Part of a small language model's weights.
Architecture: LayerNorm after each residual sum, biases, untied embeddings.
Training: a variant of SOAP for these matrices, 419M tokens, 3200 steps.
Each number is 500 + 50 x the weight over its row's rms, rounded and kept within 0 to 999. Layers, rows and columns count from 0. Numbers have three digits each. The size before them is the row's rms in percent of the matrix's.

# down: layer 4 MLP down (transposed), 1152x224, rms 0.0253, rows 235-294, columns 112-223
# up: layer 4 MLP up, 1152x224, rms 0.0664, rows 236-295, columns 112-223
down235 105:473513595437455487578464470545520479581562476611443484545420526451614570475516478461565581560436492512477469466522540500532533569515534515480579437498455551392550521555501535491496470488535536499558525431534477466466529561527461481526441444507437473436517541439502496525412425519526523525503464507483483515501605534510480543556490405436
up236 100:523388469467409473501393504470565535464537514487450585525537564495535505506525522498557447507570472504474527514584522529421467495510560428459504460533494510461489526508479493496512589514446466557529593439575349486396457516416495396522494437532444549565493540523546518460510519461445511495579459470492489450449509425490479470552415484593
down236 115:513625407460410541530386450530605511472377543561519541529529505543539482563570496506511434538446436599538479464566580468503473534481585446417493451472493451488542510416487477469574528498457506488550542603513401488466516494424474431604593480527506484516416550546558539491535460514524507587498516476494528475460514514466511546515468507477
up237 087:431497452503497525563541475516425592507402444499514542487550501460462475508450459466511448554540527490544454533538590522439444508447534443473480389522400541565514512549398383426507642539496445557572516500472454469463630473484455444546459473438499485600462533402405464529501501483530472391487462500418459559462503498462517497549511419497
down237 087:542524553495509462475538574509471526538561512547497504504500540481516540492468488460468565583468372425490486489507543473615571489490494526504454449540518486515446479472556494430422449492560528593454441492530465558540501526466475502554506467436436477496454602521491598538560537471524516472554318507478462446569516504412432480405465578507
up238 122:525437486571571491558540455549429440463574561549555491354513554496580468489537409553530509504385476561529468516514567463597483508507469434519377578493493505605674506475523509537519519540502546440554479473467449482408534549550505475514414562508512511514441501501561436527500505488440569498487594478475620476443520535505552517449484488412
down238 112:447420423524528424440489479441550421533509512543453486511458605500528355529420530548608456443505514504526620479559544547463451476453584452514454476547484455537468510399531514469540523446559613466449505514480548483574546466523473474460483527605401540577492539494429468531494555487493579504512501521477460524494490534449487557536495455637
up239 072:521534520487504533429538502434532498495508576538539502444484447486514496522518543547530494542538519537529501518493340454387500499436484559516566564497506489469529511537522414436473526509522488555516497576445477511553440561504508486504538509579552467484476461433564519547461503504495529529497544421510460468584523551610501513502574471495
down239 084:444555492512503504510479443453572520485476549560502483449450415476570557488496597524566458587482533514570488367469403491439525529521575528522531523490498475455556478494522416555490488491542517599569511432422584535489513581396527423522548554603530500424568531549521462491535513593574583497476408394513538463544463536503471542508458444514
up240 081:500441489465428523590427628534430591532564431452526558461384492500441570554509479602399444592473569501537477492498586430560525562474459523569505474477453475539603463475488479422386514496446533446510479522511542534482429480484549458473495504541450515478597480609647489505565511536419519490553473480523409468509467461458518466473528507535
down240 090:447519479491516592527447476536505532617468493562504490546500522529546500548540568492529436582482479583508534448530538506462600463434574496457477490483527422505514450445504539598471582468528523542509574551569678412533536513502459471495520458532444478517499531571528519497463472608545465547416524427504576516538520450474502604510464466550
up241 091:525481427438468350502425485534385497485511520635499553578487558469438582618500447494530547535544547506547438528451422556482463579483557504504495469520531422567504461510587489513395516402432431494449455449486546499517436437566419525555554473533476576507503482549654428507470572514471491472483457556508457384491419546472569419465520529552
down241 095:432611500470497548536451564563403540572435507572477588481462475525514518538493604379537484469507487603553445454581578562499523484406507432420483527497492498501543500459532476483435545436558479484535590516520610521564518521521556467502490523563572535541522512535480503516444477579539466505387473503495576405554489477578474585498450549594
up242 107:533435419593456546491484497618518496455529494431519479548432585454546575464472578441351484511503550438441447485468539497513509509542443480315526457521507505521515532465525490520500525561499556505539480577507536510534510561480571431487501514515550455443552553507517504471442472508485453494511518537537496475545527487541487499533417506506
down242 090:415480358480457546526493420499462447520550421551517460515504626511599497524421489493443544484479471464596475551506569531457501515494545542495616585524482448489441437499555492544462545458493431507451567500557596507444608513495516490557510445586443493493543451567560452468547525447559517533579535436575562443554471505592537537490516545571
up243 098:475451452584426492579579576464527541487471570616476541446482503471516588534518577434378477470451485450529436515421571496454473531432475502516548479509532481555516509526545525423448564486515503517532542522507429509519471440549436395548538495470489494511493442366511504503408491495463532521567561494458454523497431517465575492572584501437
down243 109:383458488547512475496559517458558510507431503493514546484548491548632554509565512422498466466461431482602482418559612479633517496488527503481585525570450561574549438493547478515465442514565492503603554495533512579570491578519547451419523552487485489531540533519574544561497544506530506518501497509411507476500453461493456650478619521515
up244 097:473410480438515494487524583466552456535441491548460440516461543490547521479546425452538576454535535498482513480563531655394490433423477503401507502530440491540533437449500508526560494574460520522550443452491480512553462534527428481430526482475496484403468567585465459468497518489466492512598506489421501413442500478512519493555420563586
down244 088:520541586486493489495483527482522447577407482495467544490554636513534379489533490522562509448455554555512454477541629536445419474470442419454615524517412396469537421379561453609566440538524560509464472498461501479497546475557504431504507509529508512460431478508463562582516475576574538539487481388519571578472438521528349555476525478462
up245 104:503460533534470543506517478480582476559531485475513520561471470520477434493502526483505502535550518393551481570524423477494490372472471490578553506488481419412558583524529483463419575536477473554464500535507406371457527589485438469418519611520449484542494471466463527484517494500484584452511444449550521512553497506512466445546382462515
down245 092:419517483446424467476492385421520473574528502536589563520467470532474520462486500541460520583572492492437544485485544422394517562516511519568527555507471479521580552438520527560540480419461387490536477539477498460523494499583389495502604539449475495454472419417541568484528474492513481525460468452512503491544465535488484482517443486529
up246 110:554418517602531504555608466406412448561500479563422541525491490438505559442461575477536547441406438454530567606444490518440545538423552581435500488494506484526483505381472514414459511511486537562500495469567529548517340466527533457561504482554480521540557425453454623560454504495488526537438465571485531500472513493515538466521517491522
down246 121:380488524561537588493504517487499430485398504559495453528472473546454498447422502459529473401523467436451523448520561533493538514445545422490460464471482463463448468404470495411481524612410489480450565455490484515520455480459494477485432599425412450489479383469454498537544474497518496618414490521420597474491547509555525460494452505582
up247 100:488493567470559546448512415477462410547518429424565467538416483422462486576552553512454494565496466577432537477495475523553603464538521458522590507517495493476493473475476485554482535482470486511538500541509520534430476499509509495474483550545554525558553431368451549548482388491514473529500575508523461507471475492558483481503587502468
down247 105:555468593536539549478550384493390523528479429481538451525532582436491520578574588543584595513513488489549577430562579487547551506572552472427451553511495454515582415424468433584561541471504526554541640477533465534478496534453534525451503533586558467493514550447511515579506401501478530489399515522498495456526469540571483461496520451516
up248 059:491539515567583526518464456464507575451539492484459541379429408465552454508501512499426440575552449562494500527535589453551391564472387530495548482580425532495451500515452544438471455553504509446559636552475586368480548519534490462487433498546454450513397510414491555503436476541464504488503518539553494601481457491549489463490524534430
down248 070:523462496509521446487541520574434472511469499535524378572493508544478511511371509497517549535438576451582529462458387454424549466569627557549485508437556501484502463463549512563485469444516487481448326505549584568549463513511453528508492500501561593490550467540607509462591639523441504472461416511550433481451515520457437501515499513504
up249 086:542514459518464517463526559487493528511563504541465499407476457444462508479510600490555477546453520534527458512471520554475535517421511526483441510516479519511543453561415537554450620528506538551576451467541504500415492500595431408543456413451534503555492542439386462514357437415449498518532494534507542563481557454594406461481450512532
down249 092:551501508540468459498447482521557477555443431543556417506494476495489472509534473502583536456414554532431515443528560439482498596433522416479526428551443508470537456507558504461420490511481581490503458515443525373524501546477485523579450537505438491458387467481457450549510402525469533525450483471466559485557486490506488520416436466491
up250 146:446523573547542442527477454459503528549503536479526448543564465537520498533432521469548449424442476433549530500525531453513555485563449482486469490496504524531445540491527504598511500494544409446469509438478502615502547496520526521543490517485542506573514491463599400510518583573516515517503423541470608432514479580354512449376473481542
down250 106:528579506588467518466429601628391587478409461533504508442593593555461467518523480499584488519486478536513506475538483500501605494439475435467514517456454538453501475482497449583451541571572570577506557518543526498526572478531467476422510552479524457523508512502418557461417491469556400537498548509520606513506510524447442444503459559558
up251 108:547487439439578589544484483540531549451542481527461603483449558413537533507471479355458443595619519554497492550494478488443522470553459470465488440448526448507549434498492530429405503508528473497474441594405574476528490523560423470479508517426495607494470651613481515504447497540501451504473533540559452519479579490464494461450477445580
down251 104:493560461484519450494455494416475615446454452525452463559463577465576497521481499493571424476491480556514400573478545498500552508492532446481556449478394462490510501444547478545506424536490550465486513615447574541461511514536524559581557515456570540475514617649457572480514497515501492524449557487517525451499524527512468545502482533531
up252 087:505499563477445520365547456460466438504486429544519460473425492515506541472479504468475444355454498472517539626465478482489639516521504606507540529481637483496487567423511466413493608530521400467507550444562437566493465502475449509477506411529494499454420479559429518527502515404450492475512437601506467540495454489535544459484467421455
down252 091:401498463526453572520449387488542544460424522479466485460412498560507515448503477465554537551507458508478439553469578559500519527567518430543581508493463408376582435476562508501535610566536537468432568449631469519520612589436475486502526499585496540521470597431470508565475453525544576483501489498506526482501505549573465587472528398548
up253 071:466435471559429460521501550612493519511531503459567379536538549583506446508434469546490568520584498383558467446475441476538545545560554539520467453563546458571547470543599462575563540512430489519499458479497388481500583455505563496533505535493464549449465433519438410486628502478451505510504500503468461502506435416475484424487466505535
down253 083:518536474508402620606389473488510550546508428461434485550485513553556502418531506568547484584446451535514451460445579493453555551455542448473474498501418530488492462491559452575556448523512526475461541503517560452421630546487499494571565517528427483499446507541475481508440547582439551478395505432511538480519420530534435545476514496397
up254 107:480457443529417417382558418537446516444465584538533447508464506450548443500528561503595571500489474494388488492445429478491504392535497495419565546525508498565478520527555574421524492562458540547493451556417506469455490542373540493519574492534475474501565459512508520535514535509578528485525572461460585500582528473515476513540456535552
down254 104:483560437550423551391419494468465496466443580563469503543472589468539499533521445487600469460443508491519439412506481474474549535478557487495570508421423481582521437414507538555501586485494562574510512520515543476510482516502449504586487627564477478427494505556454506498490499572576526526469497378547563471583498476436478468501478542586
up255 089:494529416566511617487574586528449510485490501461508635550473508491537490610428534478505425479568478528577492527594483568510420565507431557537559451459442510535493498509457498465422534497524529503398534504498670489501614520559508456465543551539502491491507448451513450473453421512502453498514579480523449489505538529542595509479490596557
down255 101:489564386483374544546439478481399480456487467534454477588506570647536514484393534502567463516480442418519499433514465468484467434463523504480551487529442476497544459470533502482428497428531459543458587404515568546523529462474528450458453555613595471468579540559537532477414497550519437577472564475495564375543408575600554567474417481563
up256 126:480494468497554557473595490423514509474456461542542423496485513449474503431461455479471505499436529493513391532439408477375479498545456634534502544567395516513502439468437479523517374536478527533516510616515446496491559554512569479643460500504435490505562564480526486473474497513497509475475601474482443444491529486446522508481526470547
down256 099:441478490483595473437488555455430552546512592506520489455420454484584497491449468393543461472512459527527424556483446480464491394581578494557516534561417469475517548496391529564539439533494576533513477526469481547516523559461539538554509453578502556478497501520567438478527502550504500457534450438519531625419569545438480596483506421501
up257 070:554494499576479435533496503435467452430495455488541506509483488475451520449563491569527409514418515493568644510403385519486426575491447535534490525494430480459415491544487581543486430493461513553500416328548519509478513469529494438631495427578519602492530536494566498550570505600575513537481472543480455481416434502504514471519451453516
down257 088:541557525545550529520457562607492495536506479525585526512502403591534424430485455493543487470488509543483556473579497527501489481458508491570517500525584565532574512491466641543503444492510543530466576545465446497510606536584452529450482556556525458526515480552499469590545500532488477500488442508498487421533564464502500543541387400471
up258 075:507487561482438565449437553584438497500429504492503568463568601559527525595526340519548479544450514481549490474486461479552520587547413464488507524435537500510460430432478507517451531471430521504417410454439493525541339458565546497578506465522579472484526566563501396502637488465530531457502525514489503469416514491468425581423531483523
down258 091:479599455420486473513449445435553495534506512512434586475472548580552444517482539503554465457471476526484467518443507495510568492473585472514526459549494463495469456429448467536584484502451552628436551561470454553554501464477574466481507478524572526479569583598461531522443556499485619578472512403453568555579471479496497539482394501576
up259 128:495410517530438550518437562483400526536506516539516473547549469558458579576529533462485397479437544438443558496528472454422512518472555537513487460545409470528444499568410524492500440521514551527430464505602515510498578506491511443494434426519505467520452503492472496430521503498471534460540472530491441513423460510499558552506509441567
down259 121:441435479515456542524437475573473526557424577472517470452585563601544479550504514476582482496512513411525487518591494522380525493487564484422517464523455496460504513507485584444494505533534489459458613534636448547559542553533520520517502530512475484416450517529509448512575477455503535561519562527511488513550448505472555530560460510522
up260 119:486426461459389526484460578592565485516464444481516584509551462460497515539545498508425492504627558540353470561474439472460421395455535520545538501424567490496557408472610473551487565542529516511463414482473480549532543534551522486494487525489576520411496538531529436454559444539493533455586504487565409495477433432474503429595536545526
down260 139:573432571500497544429518578466592563512476489571471496482530541511435381505497535561590569569516469627516468470437563605508451520425569418574451540505422504468556466525578548562593543620493566562491472499518517527497595527487494445495528449539567542486446549480424556581460503522451501545419470509454619494517489523519469583491572515496
up261 085:542506404488528554478419534547472511600521529465597536525446460427507483438469577452455507589525559471473442444473488432516522424444401428482487529452494499515530418510494508475441533507518570446536537513494526474517464595569587549447502504489395485469508444455563486549527477495513481449636602392448535468587548505503556529532450585499
down261 116:458526417479485419488435504429532417556513515524522560543523523476446444430489553515426508522555551481543514493512466492461439486465534578514597518520523426536461471578484545574422482437550414501462482465446539460540466374503463550431459510480458527473514376561513455484509550461508527522556565512525476543534558536448489479520581594503
up262 109:539519454501441607480535490481485464415462438491449517398441462500486485522504561488525506555597484524421489556406492520477451463468424576513499617448408532603427541485490487430415547575551440569492531562505460530455493561497472467403423474529365552525548495514482541437493523513448506500498593539510443573552519443494504446544535549416
down262 091:517498481480506525462477509497475513445366552403423421532546465503485464546446485415489493505476560482510545583504553511514552516530576460537544526544469454518532498444512388527501412553501578488463445535462471412581596490417491482490579566606527537437533425544439481530521614564543612516435549547567503469439571470520489543516496552535
up263 084:582457551514483512458480563604428511532477513579490569531440533456548444508432459506486520458566459540514527498539569472533515513480534467587560472543504516394500603585531428394529478550609523479461474552480493542532543519515466584525625487537385572568421517558527620478464510406420561442492528434542478574473476473467470487408487525435
down263 100:440572466575516497566458376587527526494458505544498508549438553451537504484565429565510446613527450525530518426490537500458524513492549454615516506557478524482558484490522467547494477502569456504544525457466584449468649502434496501601623481542435576613465540536476428584513554539461552511445509389511481522419490499526446484552478411471
up264 115:481439467581474524537523571366534564444557429566489478449611471480484517444521581406523626486396504597500475541430498518443519428521514483482455510529601513526401511483531549506487478525541448515470547466480551555571473523495605508551554552579542523475467423476525444486558478485543444480528626591506561510504507537488511485510399605468
down264 094:424525386457479556492465468347486509487450483562501447460610542485507463455530510476598555548397464515567547430402507454402441444519544498495550526497540475443495502503492450511557484630581467569539457493471465458520618486505516385508447500547489597548532456498518498461464505538522505512497532466433644544489422467557462467472427496412
up265 071:502446579472566503622518533549519493529438541524514438515489543549489466528433473509568506445603530465545510543428525514517562543501483506525603459543531558431556457468474505603552427437524517509562406504482530544511362426541520432486552445527605478462581509509464511440442561508398481543527409432523488408484480506514504562476522469564
down265 084:472604452436491577583464492526462560526524553544498534469473558474549542528518525389556466514463497503530449521465552533486576432481510512470644550561537487475561462472472518510550443411523486443559541533458580563502562546558562460541568491576476503518561595574475494625439478549534458509449394408495523490481494487518507593442491456573
up266 107:493473508534530575485499564539459511506496681367514419460465450445583529502563456497543496524555512458486562531498512519530562508499465426518488595404540535591548531483485574497445494481504487514533480541460477441586439549465474492473448487459589559504566422492496522492444447421542535475498507365463465468473438577501613585566517601575
down266 100:496523517495508441485449431459487562438480544457453436529524435536532424566579481620554602450512531489496468553465542539494575467543598473567562586424457551512477554539527471469461518453473533576444462434534466515524536450466404496494418497617490497493560426523459605590532466499589583583557506371481561526543378510490498582465518436478
up267 111:518418464507358491480437487432526452552506466519560537544521523421469536575470494561465445609450447433460480445511530493446625489415469510535507493488530393568471505535507486532439573518460455592522438607452568507446510584551448532508541425503432565477516483491571551504556480495368460472590427538450474417522552463462492506444528520559
down267 123:402513477510436438643427472443498472570429439469466466499486415500551467506490552545534430606464509511393500496398602536529529567451517394517453501422504442444543459505473464530548562408600458538556518539520491550473471496524497543425505500518446538450493443464526434492539480537436540488511524473546556506605534519511391528466499470472
up268 087:560540597517525524503572595552442510492541494407481554492518512487480549517436459571435495488414418515579508445421521572527537513508508480483477488456453547501481439420477539473481471425507534515580399483478406501539413436490484456507487460501547434597498526569510490549518480452444513532494459471485542569506508399559552398536506441448
down268 113:384647479551517551454476518487432523508490401443506576539512558497504485531501425542565426420471462484535515392513520576447602463417520511496443431481545515457431512423522494499482450524486500476563518470486349449493520444483478448494514553518508462623479482515460443540465563582514591576380529545526522468572424418411519464482439567478
up269 111:444523475489372543437480634550569535586524481399519490463421562514604523463502520473483527480379538434448491485476510463540487423524392529459495487478503416501526507474405562390495615503496440455548540458479492555484496481567535465469541508482506477474534568533503441486502501539487543472551513495442470462652518404494450485622476614512
down269 133:407572533427451465439482509502541467553549474454423408538441603530636512440522520514425475434519416515417538479435543521477482415451475573524539418502388527532404473478431529423529486472490451460468639429450449397516541463515473496571509545529478546444595455513504470505506551571557526495480487480589463500512486449434548581536462490507
up270 095:516550537439597521560590561437498545495557493542410564460497482549537461565589500461522480409501475462383491522458561422567523545462431590534532470564457557428506473538435431541499544537590473564493556454489530410498575451583442462507560545436476450549530496503548487503546490528492553532502548488526496521559457470505554419592605433461
down270 090:561564451501461541528504518423623574479560517519469544531553513490552460529543476587557539526583511450446548454447553501479463457407431378499561561534499533471505495572533534495478501458497440473578585583495492555418610494516436486480599535529530511543556523606484532507526357523509444513480451575442608540482499547630486514562556470492
up271 086:542451515496389475416490487553434478605404498531576409582544515576522500465492489425569591532490491491543515461541370499534600603511521551484447477475504482465501466512481631545440528633523461499505462498546566514442493529501377454492412497427590506488628469624509570463539528563527473524518449509423451461532494472522501491507471558553
down271 093:440461455516458476429454489512481503518529498415487410490447511501485444462503467404588574471581518526476483460541611488528540544544533460415509512543462520539494403482554432521496423498378446515476530553528548503522521558500468450507430555516540539505524465453499553478462444597527587523368483454512560503549498559544530546525514601465
up272 138:502480492431535451448466536572459518470467526569624541457501514437525519552509477422497490578407506466559438512463491415476529394536486445452425557494494538592469510397578507508480479541448506585468425565530509544486444586480580508450517468503521474483474547526573536540412520521475513508450479587508471536496554422400529567497486522413
down272 135:424552527501507489377515485491489531504386474551563496531443538485577553513526530464522550502459535445522545542489455442504592482462555437487557482483452527490476470512520476557472503509528495552560528529510473586515455454470533449530496501473522488534488538492493606489458533523481507556425475589474517520602506457386494668509476436493
up273 098:501520546425454525522499430383552508463539403521445528476442432451476438518416477504467515505435511469541465470519431525514453524513509525505484488546486555486493528549511404545515566608581542507534556577419496500511567513510517413509422518544526484556546461526427473447482512469403566504480510518534523553417479509566472397489577442496
down273 104:435515469488439493456389473459481497497532516475495476550451470477571583462510449537486533515462364537456547454462530435505451533479515458524508500488566410435578474476591455545464491472539531497449537521484424510521528448504439466528531528552421540464466472590455521481533566614582501557367470495475545540457392497418451626528531491508
up274 083:408429626505404490532519514423474444527455514562546449577540580564436591528472509312495408449534473424487591446500453424595570505600478503569499487500506425520469558456508477499495515520490497508483418447509506515508500464485514477515554458582557486441458477538572567542502550566562571464480582455467468407491500570476607460469493503506
down274 085:452493546489419545479477426471454548501442504477481486507518531584454445448517466456554506525547500546479506463472487550552479433504582402466555511524378456506567433474584530590491474486544497584524550493485546564483641538492569549510488537538427525510495529471448502572466462517587492492378556447532542475585383501483369486460484430534
up275 102:494546474510595519454472539502547576487519474479419585426524480505459474559517447455413546442507490506417467565688443532520475464536417487586522545505481567555417521554468529473491569572560532442541627440523446513419552547601490443496493556537538518445462565480485501518599460484511527459603528379522428515529507526513514522475454507553
down275 105:469562462479408447487415462485489553557500533554455470514386521535529504539516515514468463581467431518541440455455459500401436488506530559538478424449446532505548542375538540553545487440546582490534530540499514582524498499519514437535629450553594469466500516597449509573533498495540476633449435443407485521474419518514496544518511499525
up276 091:451477404375535524502561534537455374453434463465559524445455426524453452592489507477446454567544549496499422488618412471462528516587470613512547547426558513452535533477508531433505484471466473468462512471589486477494466515552482427455589512477489496474491511431497497546505431511514492495586509511501505549578535522499496397543562475456
down276 097:595385483518511521514489423531439472520535472525557456466528573509462484441454458483674520485567378429601475509531512501521563487452596434505522618496527466464434466540584531542551487453496478633515510518562489550565525535465540445466457523537527531486453546540462459519563534672524464485400439446499607487527424517475503506569447510562
up277 115:574507483449485578552498538550530400491541491539468451559531541465527585614463498482514477422472607470496512527481529428480479508465577560520439519482496455516475476576490533501564480535585447492479476539470387490408421502576486472500520486609568502511487487474601553495506452529457486624411507524464561540471424484458622506581453544536
down277 114:562606517481484548511492543488545519514436465476357547518415552478570509492464552501506450451539611480552512422492567515432525586504446466525393479468552531425498384455514470522551534534508517551468564479512482511509511538504490363552514501556562415582430610503375493515535501499556517564470436424406719440469525464448521499586457538503
up278 091:506496555523542481533433568534537502556562585511519453588511587522528517496551483513546487489477501476520501424528549492508442424524537489342515511543562481469531439495497529558590506465523443508501504504479543496555466519489533595514554488456536533407428543543596457446561558518563610549429506472427614522559445476444471542547484514495
down278 078:366515537417430504494511495477484481524439509579550549500499584433552546521579399475463451519481552557543526454489446488485453489505557519512558443512459485519497559509456499546537493523516374550469478477435435434525433506469650533532559493493485559450504463523470421548449629479541590506489545507457494516476561461555426528513507494533
up279 109:502425587525581485567557420436521430516496498529547510516489477492568531482546465513514588598562424469551564465483553535592585528541487491470459528497452403525422478552546528440513488540606532584484515503474401538527522511528558508476538443476485548388534514510529449498603476451564548418539459469405505428541518492465431484426441568499
down279 118:480475529547519506531505375475502414506409463524476521488489568545498433447551586519576522551461532489534509527482535525490548530445545491578544430397385474505506517502500461563542491519626500629481544491601377490529601507517502580506551428545497519425512455473564534455430454538499534523479513447468579472513591492510514522418508428478
up280 074:508507476510577484521546470545543496469571483547556534428470459520471440515490512569546492527464513463468537524525468556620425529437421619474422485536417501524470555558482543510444472632426510523532543535454467478518495496476471343489504512572368442555460528524456487544451410506539552553516506486515454553440495403481467460532500511482
down280 096:552510477489416427410522467533527562480573493501476497465583451519505436510456483491473471416430597532496539439478575418525439469423550524521455534404474515485467523381461556461437452600404485403412360465461415484452472505480538480499527563460439452488448555487486405479515517547426541536509481461601470571460472508446421499455515536450
up281 078:510555397492455548388450442462494530453559456533487568384375451415462548531490464533486456582502411505561474504519573491465496481492466552616536440515521517509484488534444486408471489562451523450475605472522474456441536412482454465477495501550406565540493524434448568520432532435519480449508505468493490500453526446522448419499524509501
down281 080:500489476541486541574425498600470545587482466520523450644552462513526474463446509520499509502432501503548515458446407506523549595480535445488516487496582520493492406498525490579550540537553597525544543481481623559506536592428475496566457486525499509528554540511479568497555581584467451513329481469516535453561472541556535466516499430477
up282 101:572478549486505485546487599560464457546477431448455487506461495491414597530521535464517506485471525491552505499442563444469524433536492507454437506448553479496538513484491539572500508458418484451470495475493519564391474478548405556549498397439516501442560464565474444500498545526522518369460573514448531480500468515498482552472555523501
down282 099:486528542514528498533422413516430429522588449475543480568533523522478527457575472518487505447547507467571599470431563548577492417552645482423477536471496497467444489440491533538554429519427564501450621569534388492452541534451445572554450564477540500429444495447460456539523493471507581412422444475489524470493498502556382581479554501500
up283 105:535453483460521417441422503531483513467487525454562447396476527556502502514516449462530546476486438487561493436459494538571497468577484498557488437513427533552550525538449499496510508477504590451487586441421451536627534465563514481520517519507515389395472443541534592480545505538432482437452467495514474547619459464424526545559486473485
down283 089:493534419487520480420380497514494531512467435547459471446498411557495508507540441515601481454396486516534390429428512529436583447528532483594493504422460531520560464442555485610553511485538506564534500501477587598619533490545502507539496495607541512435526487542499485537490498586546468493444445462538552541594423471522475562505486536513
up284 084:536516593506468536484487449572442526538537532424565497516460523575425509512558598467451474430531474458482615506512524512515505615530491523521566457473513526534524525592483362551497569511473548440572434491526432422516571498517480537464421516500522496453575403481544418494469502545405537486473620443509532530469466439474466477560542423456
down284 089:496522599463548596486384452489496532496431480548484457450581464587568510497544518472526504508461461497465482442462556485443507538426570519470443502481433448498552458435511529475474457446534535553507596542521498551545521544460491504430520441568415489437585540510453582530509504552495500490398499402499534414484531467467415527513587468448
up285 090:419510359561497530604568497516574428448401456400494509510473479426442453493471442501565463502503539518615403497461607498510446491468507553353471487457535544557460524539429498396440519469474504479545481604422440511515462495587421505500460488407478489495579563492429497513448535517558614523579463597470409437532529511412493492580567538486
down285 085:442474529506535481494468540446525486450431459503567504508517476434484408520470571507529539415503418497461405512496595518514517426510536540508520471448425498465313434534525415590438515466521567609511419531522414463542483496537432510538429501476406524494535583502590545508427486503524512444491481424524570538562458394485447517440591455573
up286 064:551472563525556551535505513473463468506505588535548527417507479494558540515490438557476544577570507505629525513500527486595553530519446435487556451432539469489484516458508554426510413482491456505477452452422585514526462410510506529591440473529529533359487392612537568526573542555475578438494444591483493608501484516438511467458523538547
down286 079:452572446471477596520409388474499527471447557479466458516504494547548519515505535461533463525457483487559429453474543471430523437495556472468559506479483506483605489424516436579530493501531478592492458517544551506551593544532508454486502581608378509544503515571498482521491508617472568489429504359524548502505446562522536583477447446574
up287 069:599613505408534571509650502520603479489492538530494537459512520442503461456524541570449441450519532575475471483453502461443401602465470548491557506482501491483570511514456444506565549518467535500557467534446491425492466460394486389566452511488575527493493583465478566506459435518529538442479515593479554530495526472527457561479523576438
down287 091:504478498444424509486467433540548455495506440520405570471498514463485565463601546493427440429513482502537455354425620584438453506439545452490483424526416434425512422500428369517491507480440490497410519477474447481451351548416560478456518528532462539482442522481464498509523455452428538477423524465466511492472514421376467494479477522502
up288 125:536443489562558486515478533397475471402529384519503491481519465421503471522454562414526415527444487461445567512464438492536474494544514570577491589479470440511512549523431495476604383432550475557497445507478553485462526517496487456475465558524539462506470457587529526534424577512491528498513430510572453519512421535468572417531510517469
down288 114:465511527527480627506478489456431536445482454445522476445479473551513495529484409408565478480440506444499556497572614545511529434571453513497514544471514427405513499438521489551596538414520576541518536490553506384592514556540588509521589532538539407483444481481493450477460539537521467471413457433475448389419354558472462557569438487540
up289 073:539506463448572567546523480529524495418478468500529481444430499468465392530492448499463463489597415579528400522517528457478477550459435567475579445406523490438541496561466481483483598601508507407548566550460515508466473518502495484427518540582510465519445438442442515487482518471416546428536528557530504529529551446509465429554551541479
down289 087:467503427495439541515382429437567416425479427462489419511540608531448492495514469555600464427467489524544477488418588567470553484430502566489441514490434433460495451420495397514508501501459460575497518492497511575546525534473472455477530535512478501447475447468476497581465577608532593471493517490484556422504485479467462442489456550559
up290 134:509544354506548556473491568505510467501387434539498561496515554532420543485477502562416508569509547451475472475466440543412470541487475548474459472510576457385507577566489519473535504486628426412490519487426524470411538455542544452515479518525484458532521519523517453543519573448385578469485521512505441488573513361535428505501498501478
down290 141:495560454547490466619422489447502533490477513474447467507441585561533435449539543590449513523482480473549424422477475573459468519531517454442480464502469503443527546534481421602511521492578464461497489503405551515585572493498606427525555474591543525512475497459473381567377597496436577517563477438500544533550506469579473544451536447460
up291 102:486591451506453542531437564513542492521417468507529472471540492567563468496524538485421582471574637465417544546475599502506557450479547504468485494453493504557534518425516482417525574552470561399556488484519526507537584427477462462420550496436665589458568547443396483451477592537451472482588539467416534544556495523542571551440429443527
down291 095:511561440511439615474493422530557505573415517478497541397417590581571439520528541562541510431545523463530546505548519521508576474483543567468482432405450486536504460403469484650521536412469477542528529414512580508518539435464456462521550544524479536479537550492558523500487524525481547599431533482489440438459488513514500459476596552518
up292 113:489393452579549500566426522510501477518509496477411439470497545468528584467530485509553500528480572426519504534405515541480493516533473525477558510530476577485394462546554499535526531470443578541428514518470467517593511525525562573471504438439561445474582451516438513494603513528534446527521462520502522432509450565469488554410544534526
down292 118:392498491454545496563451389480541455534456434519506468509469455417582471496454491489554510464473573476551484472449477578413487483559549489575519503537504589502427448469585508521575581473509647487403488534481546545599575598488484445461437488505498474474523465425410527524546509550569500531459535485517586508516499523551495566430542524584
up293 080:568518568485522480546460477551521499498471475509513459384534458468550392539400543498451492539559495471526422510443490497483414489520486483505486504541536397455549487616453499438450485535464471486402561517423453479502440579446452509530459502523587502474419515433535485516508457631390450461521480522505438513605460445515524423532467420503
down293 089:414553495358449554511398491474487482548471484460473468401452496504522512430435512479535484421486517521490423459566543574408422432447475519481445527466457458410545482487480405506446488434463457559410554447502596561537516517489484422509498599543609489511418522503468497436528480642500504489422438449492519338496451524519524513457490480513
up294 116:676371517376419502521432513576384499497642481514486516510533551545463562530536440496512466541481451447526505454433486487553562530464525479483496527553525457526477462440530516552488526515589500602579411540608528533456463530483584583578495443421490440434541439495524467528555451457535499524406497418461444448529524479575518536387576474539
down294 120:582582609563467451546589504584510480505422418564451442504526552525533461445545531505651411511506541468503516514342502468554523547476518526521560454505522431531524522511487430493527454513507511576466415521505514445513532521450654549581499505460398461464490495414418457511488496498569544474527490471553571532641547522596436567453564544447
up295 077:588438485538491603534440501578515533561498471454517544510517464391530496524539480385474539512501521506351431440413425528467511578463502503481445499448550463482566486479572510472506471492417593497549487446531494472534518485478546548500489586525574565473551502499538469526511532441433437446515563473452429440503503577434649441461510512566